Part of a small language model's weights: 5.74M parameters, 432M tokens.
Each number is 500 + 50 x the weight over its row's rms, rounded and kept within 0 to 999. Layers, rows and columns count from 0. Numbers have three digits each. The size before them is the row's rms in percent of the matrix's.

# layer 5 attention key, 32x160, rms 0.0848, rows 28-31, columns 80-159
131:408475573423424538477529525524521524489456440599546503417553504484463539515494509548554533428487566507497455469544535388347492504490372496495519464492479488544468559563437428481531601513438316460491539515476496446470484404480501461451546511
136:515485557523548647522528443512495510522528581544384499563464541468493486481547472418528525563497439532530548584497479588535447435481535464512442551397404416488628504477544572520420469525517379472546543547532509422480499482493493484516447455
135:506382556439580570496516520521559461522516470493516495525461536552490561549442515508420429461490553531543601577562474470475555413500489545530498443451466535471567430533481516493495505441524547562428512471571512598488612433489491550602463533
131:471508515417480541530437509477501445548484546511424517481495483589525526443549540591481426550539480528493417463474588427562511501536470460446516480532535464538454531452625473473498428442459412527404414484518510438516521670491518534455548460
# layer 5 attention query, 160x160, rms 0.0891, rows 29-31,61-63,93-95,125-127,157-159, columns 80-159
171:560461482598554543498556415463442438347470459436543515506495469516501568434456443467518482595463528466441532581649498452531374484549546455483621489483504538434544422493474506615508482536466499535508423534459398595488589551544510518492478435
194:513454423541505498487558434488519595526595515454426430498500478592498552427527548463379486440478480503451535371482495525477499409485534413526551451475383508527557513532473546438636481523566399607536516552471513534508566504520560537540448453
200:490583511550480555515436552544554518590538478608378553557498463526504521511490506474498476494496470531524450525571539515456551540535621489502403420533509466458551443468520505463437492502480453485523460493420458484493517530536515513467533442
117:585473431560525544502522414500437488399474474451571478540494503474540544443453416500522467599435502428461516553604491493522381438530564470474568517448578495400510454531429447606465398518459495548493443563451440617529548518528472560477499463
129:471469440513482536525563427507493614529587489472423402470494479570533569435530542473389449422488475483470538351451513530452484425505532433507528459470392517513531512490478527443648449519613430578535520561481529537522519532546503572497441459
126:486534474552501521479430572574554494567533463599394543539502448547500506482495479522505485488493478544506464562586570540468544553558612515461384420543482459499581445490522505459476528532423484490515498470438453501476553505557490524457520456
099:537476468574539579542534422464398471431505462480583517497477525497498559443466414532501459522431580431462508534580539559457404527517545481437573528507582481396522444471431389602523459520492495533486483546481408585539543563523515532439517512
117:436464472549480513505502452484514594512608510442452473521543530563515514413521551468400518384480503501457583346496504575454510466498539445529552441501418471477566539510478526444625484555591411579574537548488509521516565488507553465525446465
105:527534492551477521505466576547594494571530486565417565571495496464506494515481453525517480504471530567544475555600499534435530543533630502513398409587558539508549396488473489447462482531487493516507526429399463475475507505546502505466535459
053:571463471592523546525565436478507440462438424526533496515438505445453517470400507598530517585506554427507503502580618494480470519563532506456503473525538570419597408496481463564570521462453567546520460493569443508442508556573503535463452507
057:471433473556446582502454478382536528536565463477505503462513497421468556475571587445427523354486516471497474446497480587568443381523518414456543503500428501442552474565485643520534511529486394556563504580521472496503524461556523466511393490
057:563588492486529542489497541514558467501486437560462488593517532569534485542510459534522486562535432547504506510555436537495558607556544546393434478576571541466519431529508510462489558555467565553517535493470493490535471510567456506448517453
096:557476504583504584490518424459360448399446514430512490514487498484550576435465459512554471555454519489427529604620519491518373501503549491482537504492496544496597429527492473626518492511454539571544491542502426589528533488562522543501463449
101:525443475546466499492521467502536602534602470464439483545488467526505582419493546489377444467474502522445521398520498517499501352491518445558545464469445476536595498587488557489569444510569418631508553563503523558506545488504541544554408444
097:489560550505499519486432538524544562574543523521391560527504458536516516459467520537501449496526472543489421506554597525441588543547602504446418455563528481473539480436537500460491542464433468528524435531440476454472540601546520532461557476
# layer 5 attention value, 32x160, rms 0.0958, rows 0-10, columns 80-159
092:513555472469595507452468409534464546452488515470481545525580479491504403465561454496577543492422478573467508495487509511405489525432490432512442464537493528488500512528469496482554431513499518497507449451444463556528546462477535607545460414
104:469602511575515545510468470475438570426467465479476501472477520485528531541537593483433555509584467414452459601475519511477529432440442501491538540550536533551542454473516507471512491506530482485440538615495466516620488536555455511570500520
096:514455497459543561544528620578484425481434445544567475528458535487490495543431524467476494508476456404516491509467488511530511453489513445511543531455465523513508474534538516520597553625464482424477586438462565509566547454567443494509432494
100:526532466384534565567480413473461484465515556530497646469503463509505498471551499532455497492538548400478521441519496487609449516467500413520559511552628512486503614495573506480448556496463499575507605518582483482427480470499580506482488486
097:453556549494575470585482491407530473471487557452520466427421478493606497459509576431463480565408401502575554552436508494482486453412483526534485539496424485442424566498500526504479478506513492464577475477441480479494457508542590481454541533
104:407448541488451401518562547495439464470552515506500558511366526452434597392519532579563530527492433548520530491531597497463577485464478546515529614519438572463533576457461533537535495509464527554508409481512611509455484528495475452631513435
097:490408560450484568570559453585513557510487509542533496411525451512615446450432545464513511496561564579511518518561507512479484491568527502551520568517545572546468562505511480507514515588600508437451529497502486423457401494431462503557543467
093:565495492546555520453530551605494461435546526543462478471510491491541580599542410489461521457479481480541442523520493511427469434558446502530497605508485484479503474508491490444485406397490530532497429380499551530548403485445516477399595490
105:498584632545555508462410520580448541513446506557526498487387451500489533511571378403558410517489467477470450429496518487485537467437467515462479447490428531437507507515444474455495548473549511521431579422467510443525499486516454453547504471
102:485434502453481521607482636506532471558521531505503429493386504556483562557492506510509546498487485575433560463414404506505464493471552473492572497538533421398513570589528501473507498485447539487437441480509394500540471490524489519526558472
103:491592471629435542532512485488504546497445530517481487475496497447570594519435564529532505473519555545564548469540462496530504478495558494604584531442509481457567491531637499426477504498509490564497429508438482494511428497432454424536534416
# layer 5 attention output (transposed), 160x160, rms 0.0959, rows 0-10,32-41,64-73,96-105,128-137, columns 80-159
123:475566487532564498417528438481503539462517524522472531500569459518493420523554514477524502475480466535432575440482533419383477496431443408548454452550497480482507495455453587443579441472532421519507411463485503558567529551442584599536426395
139:528615520540544485501481471472432544432497463488499480521482541473498538569540592509433572553614457441470430545496502431474559420431444523482513519498563568549573474513498483476496497475476507481449523566483406515620515514556433516532472521
129:492487496478531526586519609559457497476482502566533454513467477494503493477457524466458519464451479403515556464453497407522523428488527451526533536466478499506529505524526496496605559594505429424509585482499582523598578433577445523545430514
125:465511443437548560575497407507502486402537538488509618496513476540457526497530518509461499503517541387472502466476483481574469530487539431511541516548614501488504568486519519460429536490405444593468600521604502518418487451504554514453456478
129:490560522485544486573512481440511466506469517490510478484427475472567490472464534464465504644414413530553573603428501476553525450477473506536529568482417478488517592558526432519431476517483518498576447485404495466460473444519547465446577557
139:489470535496466456551530560506456470471575459497514545550319524487475612379511513602554563535466415530483512485554553469502561485416430542517483579485439525494568578506450478538510530527504547527544441488522553539442490544473518464618507390
129:507445511425519523562567431544501526520528550538501498427523477524593476448431547442465456441530548591539550463505511456410467471567538519583506621533530547510473558477505505539527468578574449429435469525515472449405401501399477485552551459
123:574509512509527460410533538586476458427546504521466515444545523504536546619542436446485539476544539500500433477483498535399483409538452538537558592531484487506524479490553512469453434411407574493432469416461553508591431526418498462420623496
144:465611583530535498455392549518472524578451488509492486495421492552488530492490381402564425522461503492493490423486551551483530452416520551423505432531444538453518487586449443462509502434586529518465591440484549424524501496519460455530508466
139:523392524475489499661478659498548437549482464513485482510375474568453502585497556509525547506511498592469563529441426546507494506471562466513585549536568451380499555583511495442510491485448486474442477465496440512578501507544498491480572459
139:487612480602461529516496476489512524504424518566524448472530494449546595562476542548553502452512559518515536450524464465495511466524570526580574539442516491425542455491670484448502494500477501562463457514459494475567448448446471422526510396
085:478534508454619495476477397490482578463514547494457531498549454593465435506571516505555533533474475564473514510515555393439503458435464406526422443515464463480474496462444549475562429431572474490503447464453481544520506512525510586513470404
103:538606483557508522485472452512430544414502501504500483524495517493498522564553571500437553565582474462462444533490481430499549420448477471519533509485538540556543493520507457480496522477538499522432550567470456551646501543573431491553457504
091:519498487450570480518523615544473445471442515542484466544441494441505496492443515500438511526485479435475546481467486347518510461476512479529518516428459571493539487505512493531600573629508452453562547490510596509574555444594414517513448519
097:512554473392533544580524399472498515467510540503503608457508458549459504518524510504458483504515530406513493448461541469580475536508527429523547537556608529462485578464596493483453495452451398545487587508561482481451504428505567475470471459
094:464605580527530492616462529498511489478491557470487445466432471506586512487450549440489501629441430528571548544471502474537489448442472517545554551491431513470532584548533475508445475514494443484553444501457480501502447472535559486476505535
098:487478531491467410521548568512411459465531494488504552516313494500455585403521523606531519484535402529506526467532589487488581436478409522547549589487403546449520567507441419490519558516428529569520456500485571521491528485488526458586520381
090:487403550454523519545606434537502550516548568515462516437522459513615495460424557491472489512539542563522522530488523475403492483564531469572507601506517579549499534476504470519527461547543501394465489513503526471434434509414463519570537453
084:530483542502558437413549518566448452488570528544488502493514502551553561581535417510457511465498502513490425493499500472393477446614492513476564610506439490513498475504505470492463459431467578499475430389487556548617407514461527521490602499
098:472608582534487516461447549576469558548502473509515483495385442554480506505539406439505413524496517494499494444469529546450501463428469505450485459489459489423491476564452466471517507495575520474444537473476536377532493468529429487521478443
095:476400520473480491588498640515565468519496486527500452546343490579481519559471522498539523522502483567465540564442429530494475491454571456493552490562559464355509559529537536408535477463441465461448452433507429515496493494545501493449560469
084:500562509465558487494531444461437539518520497526515524500542495546461446479556417474516507554413447528452529513454601397394524523471514424577525477580487470465494538476471624495502496428550425457495420443491530551503517507498567572541436435
100:522538565524510531551466423532457588435496527478543451513490518492539511540554555504434535571612483469440432557491511390513548459414450522512509497503531525509526474500537483509541573485531417512436532587481462486649513516550480463569476525
094:517454504412551496487546628531541480460425506522497443509463514485477456484452500480439524548520500417500501480507528369452516472503539489508572485431455553524524479508524527476567515633487468489488555493468552488601523496606403507516447549
094:527522479449499567586513408495475516451493483485505585467507446532495478504579527462511518458512536424473458433461522388541459535468445475545580549559625520428496622468570543494464505487509358552506570508543474470454505438462601474542454485
089:423602577478548484588484516478475479448519513497546479495487441467601465492487543429524534616458406497575559489502466469505485494455456500461460523500365492480517546555520457496431543533393476477539477495503485503457437483507632535491507548
090:443455532513458433510542518514445428465532472499492533553307534509430588378484503587545542493509436534516529532530587464465566465477442529520516604483479491491538560534435489474519470521448549576530407519477559483503508503463493445570508398
095:492405577464451540550546474557518491470534531505468522433511470478559456440484556426499484486576564549509535563513516476417444485530499518557532611518537526497451591443474552513520443588605530442446485533499475356484488504465453496590533514
088:580485520521562513417536530601468463438571532490515493473564532537507530560537444548489466490408550469529508482495473454418495432508505464449613477463440454514515476528456529515489486484447612504433453442570556556582391568474537546449571520
096:471570642504454508442419529574456526492459462519514480481403449501493501496580382399560442455550537494460500457515528521488515456419471535494536485541462516437463521491477500446508542491554462507437568464495540423568507470538480453578503495
091:488392511477480507610496683475609485547520503520532484536370495569475558546440544476576473489473522579487524528422426517552436441500492488526569539568502485388511580532532528465490475503474526447457452459461429516512536471496511508482527453
075:541591492553548506407441458489512469510530453450500551524586507528499407465485433473507497482518464592479521494483521401458518520446499458569471475419561519447575483581475653509581393486496476525430415504516491527579531489488556580536500480
075:476589531427554587511489458458487552441478463486511483454484485502558514543575583457369553545528485431499381510484479396530498436494454496538563496507541468578591504455483473485491503569543510511488509609467478511608471551565468526525487570
073:508478519460541483488585671528476451566462489560478494551571585521538528500468544434530530552443465392498510491515542412426493392496549446509497535492466559506526482550487517446588618587486420398499527438506598445537478486492469507470515556
074:529597532461540542524459445477473478513520541475508576474492525540474476551539526580421527504504476449491593427540469389518480573489496381480561549582636429501592597507643520525441535551462459502501568526569557483456485444506536460548461482
075:477592558485570501581453465422477513488452556480521483460457454550648496507504600460451481622443433549544451504434511444508482428458491482454507533478462466525481543508503336483467450516511472545542455508449405441459466461530600538530526539
072:433449467485442369498546543530412484497482526467507565529379469498411524434538430606490514505481419526497527482543600403424554418480423566460503500574449530429524568552443561508560597545414449598522456484525501527495456564544530464626523428
076:499454553418531550576556425527523558563513510489514478405548508473596531438469579496493508496511580555479518525546516504489482451529537498577518577496524579529505569530530551498536485531592452387473439444473494452459458576488421480508508471
075:559544453526548441456514569567432456546549473550477499462525512534553555570503381482491531402507497507514443512516469538513507527487531539535483562526438507452497538485443505504535447374493539502454428363497488496618430477522513490384597431
074:511617615545513535456449537551490516506475513529513490526388496541469527480585422417504488502474499505474441430476505553473485463460471541488465506474496510477484511489477415495540464521570475582487575400551549442579460470522509425460550517
078:479488435493483454562516540570568480486531496469479489501443497565477528470562469548519537504549460577401611536407438525546488587498623460489522503564554473409529530542544462445492470553436533510399437566459464545475475493473499451500535458
090:509536488517622528479503419475470574484493483505467549478589490532484442491559489471557479500425465552443539453475541390378479440437497454530423450494524483516510520452456606474541423483536428511469450465519541520566489502490586567563485424
097:504586506556555536501452488474438553419453512463483476515470527491495497550533597473415568555587452456458423569461487460486598419457475465464503529526522542545556480495498514484504476527570479488456541594471474515619471512552438519586476501
089:488477501489587510563524609564456453497451477552519484498447491447502529483448487489413525495470443372532524468481432429516523445513490481490525553482439532489526478501526517469568540627468445420502560482519562525577559454616461496505443522
101:524523452418506563593475390484487500457510515481528606466514449563451479499536512501446460497501543454493484425518544450567445477454468414538558505573582484494516585521543532494450533527438443590501611504572522478402474433476562497509487481
092:484565534499568487564476469443527489503440514439523467510447458509609477480500563462502494605396400516557499575426535551483524408437486489517530571484445456448455583541562420469461485519483493520612491505438442511457489431519578466486514528
098:475464553466444457522557538503458494425560502470513561487323509427432575415505518586576553535530405548511538493491566481448585478452449556540525610504442540486584560500459505542496514529481533575531433512506585494493465523479514479588505405
100:470396534457527496605559412580503543561480523545510501455538480511574468464424541479496495496537561553488522467561556457433465471541570508555526570551521560517455511483522533531515488573592488410452478509502508426438417471413442487553540496
088:574505525519577457438513543565496473462558501558461489450533506492491545592585445481481531484515522492472391455504494517391502421539483559523531615520467471468484480516539481497442453389429556524477458406507535541568412500424522463425586507
104:449636609520498528440427527546486548538459473518524520477379483521456513522517404421582415479517494483476432421506524552461521479434454529428505419493422523451517448533484474493526515478546565527443576474463540410507490504506460479504458451
099:504426536477490523626476667529560503533506479520492456539382484583499531531484519505501545544507475594453554530441430497481464468450577437523589499516496453418523551574504537470498520477472511474424453457519405526543475485542494474505568457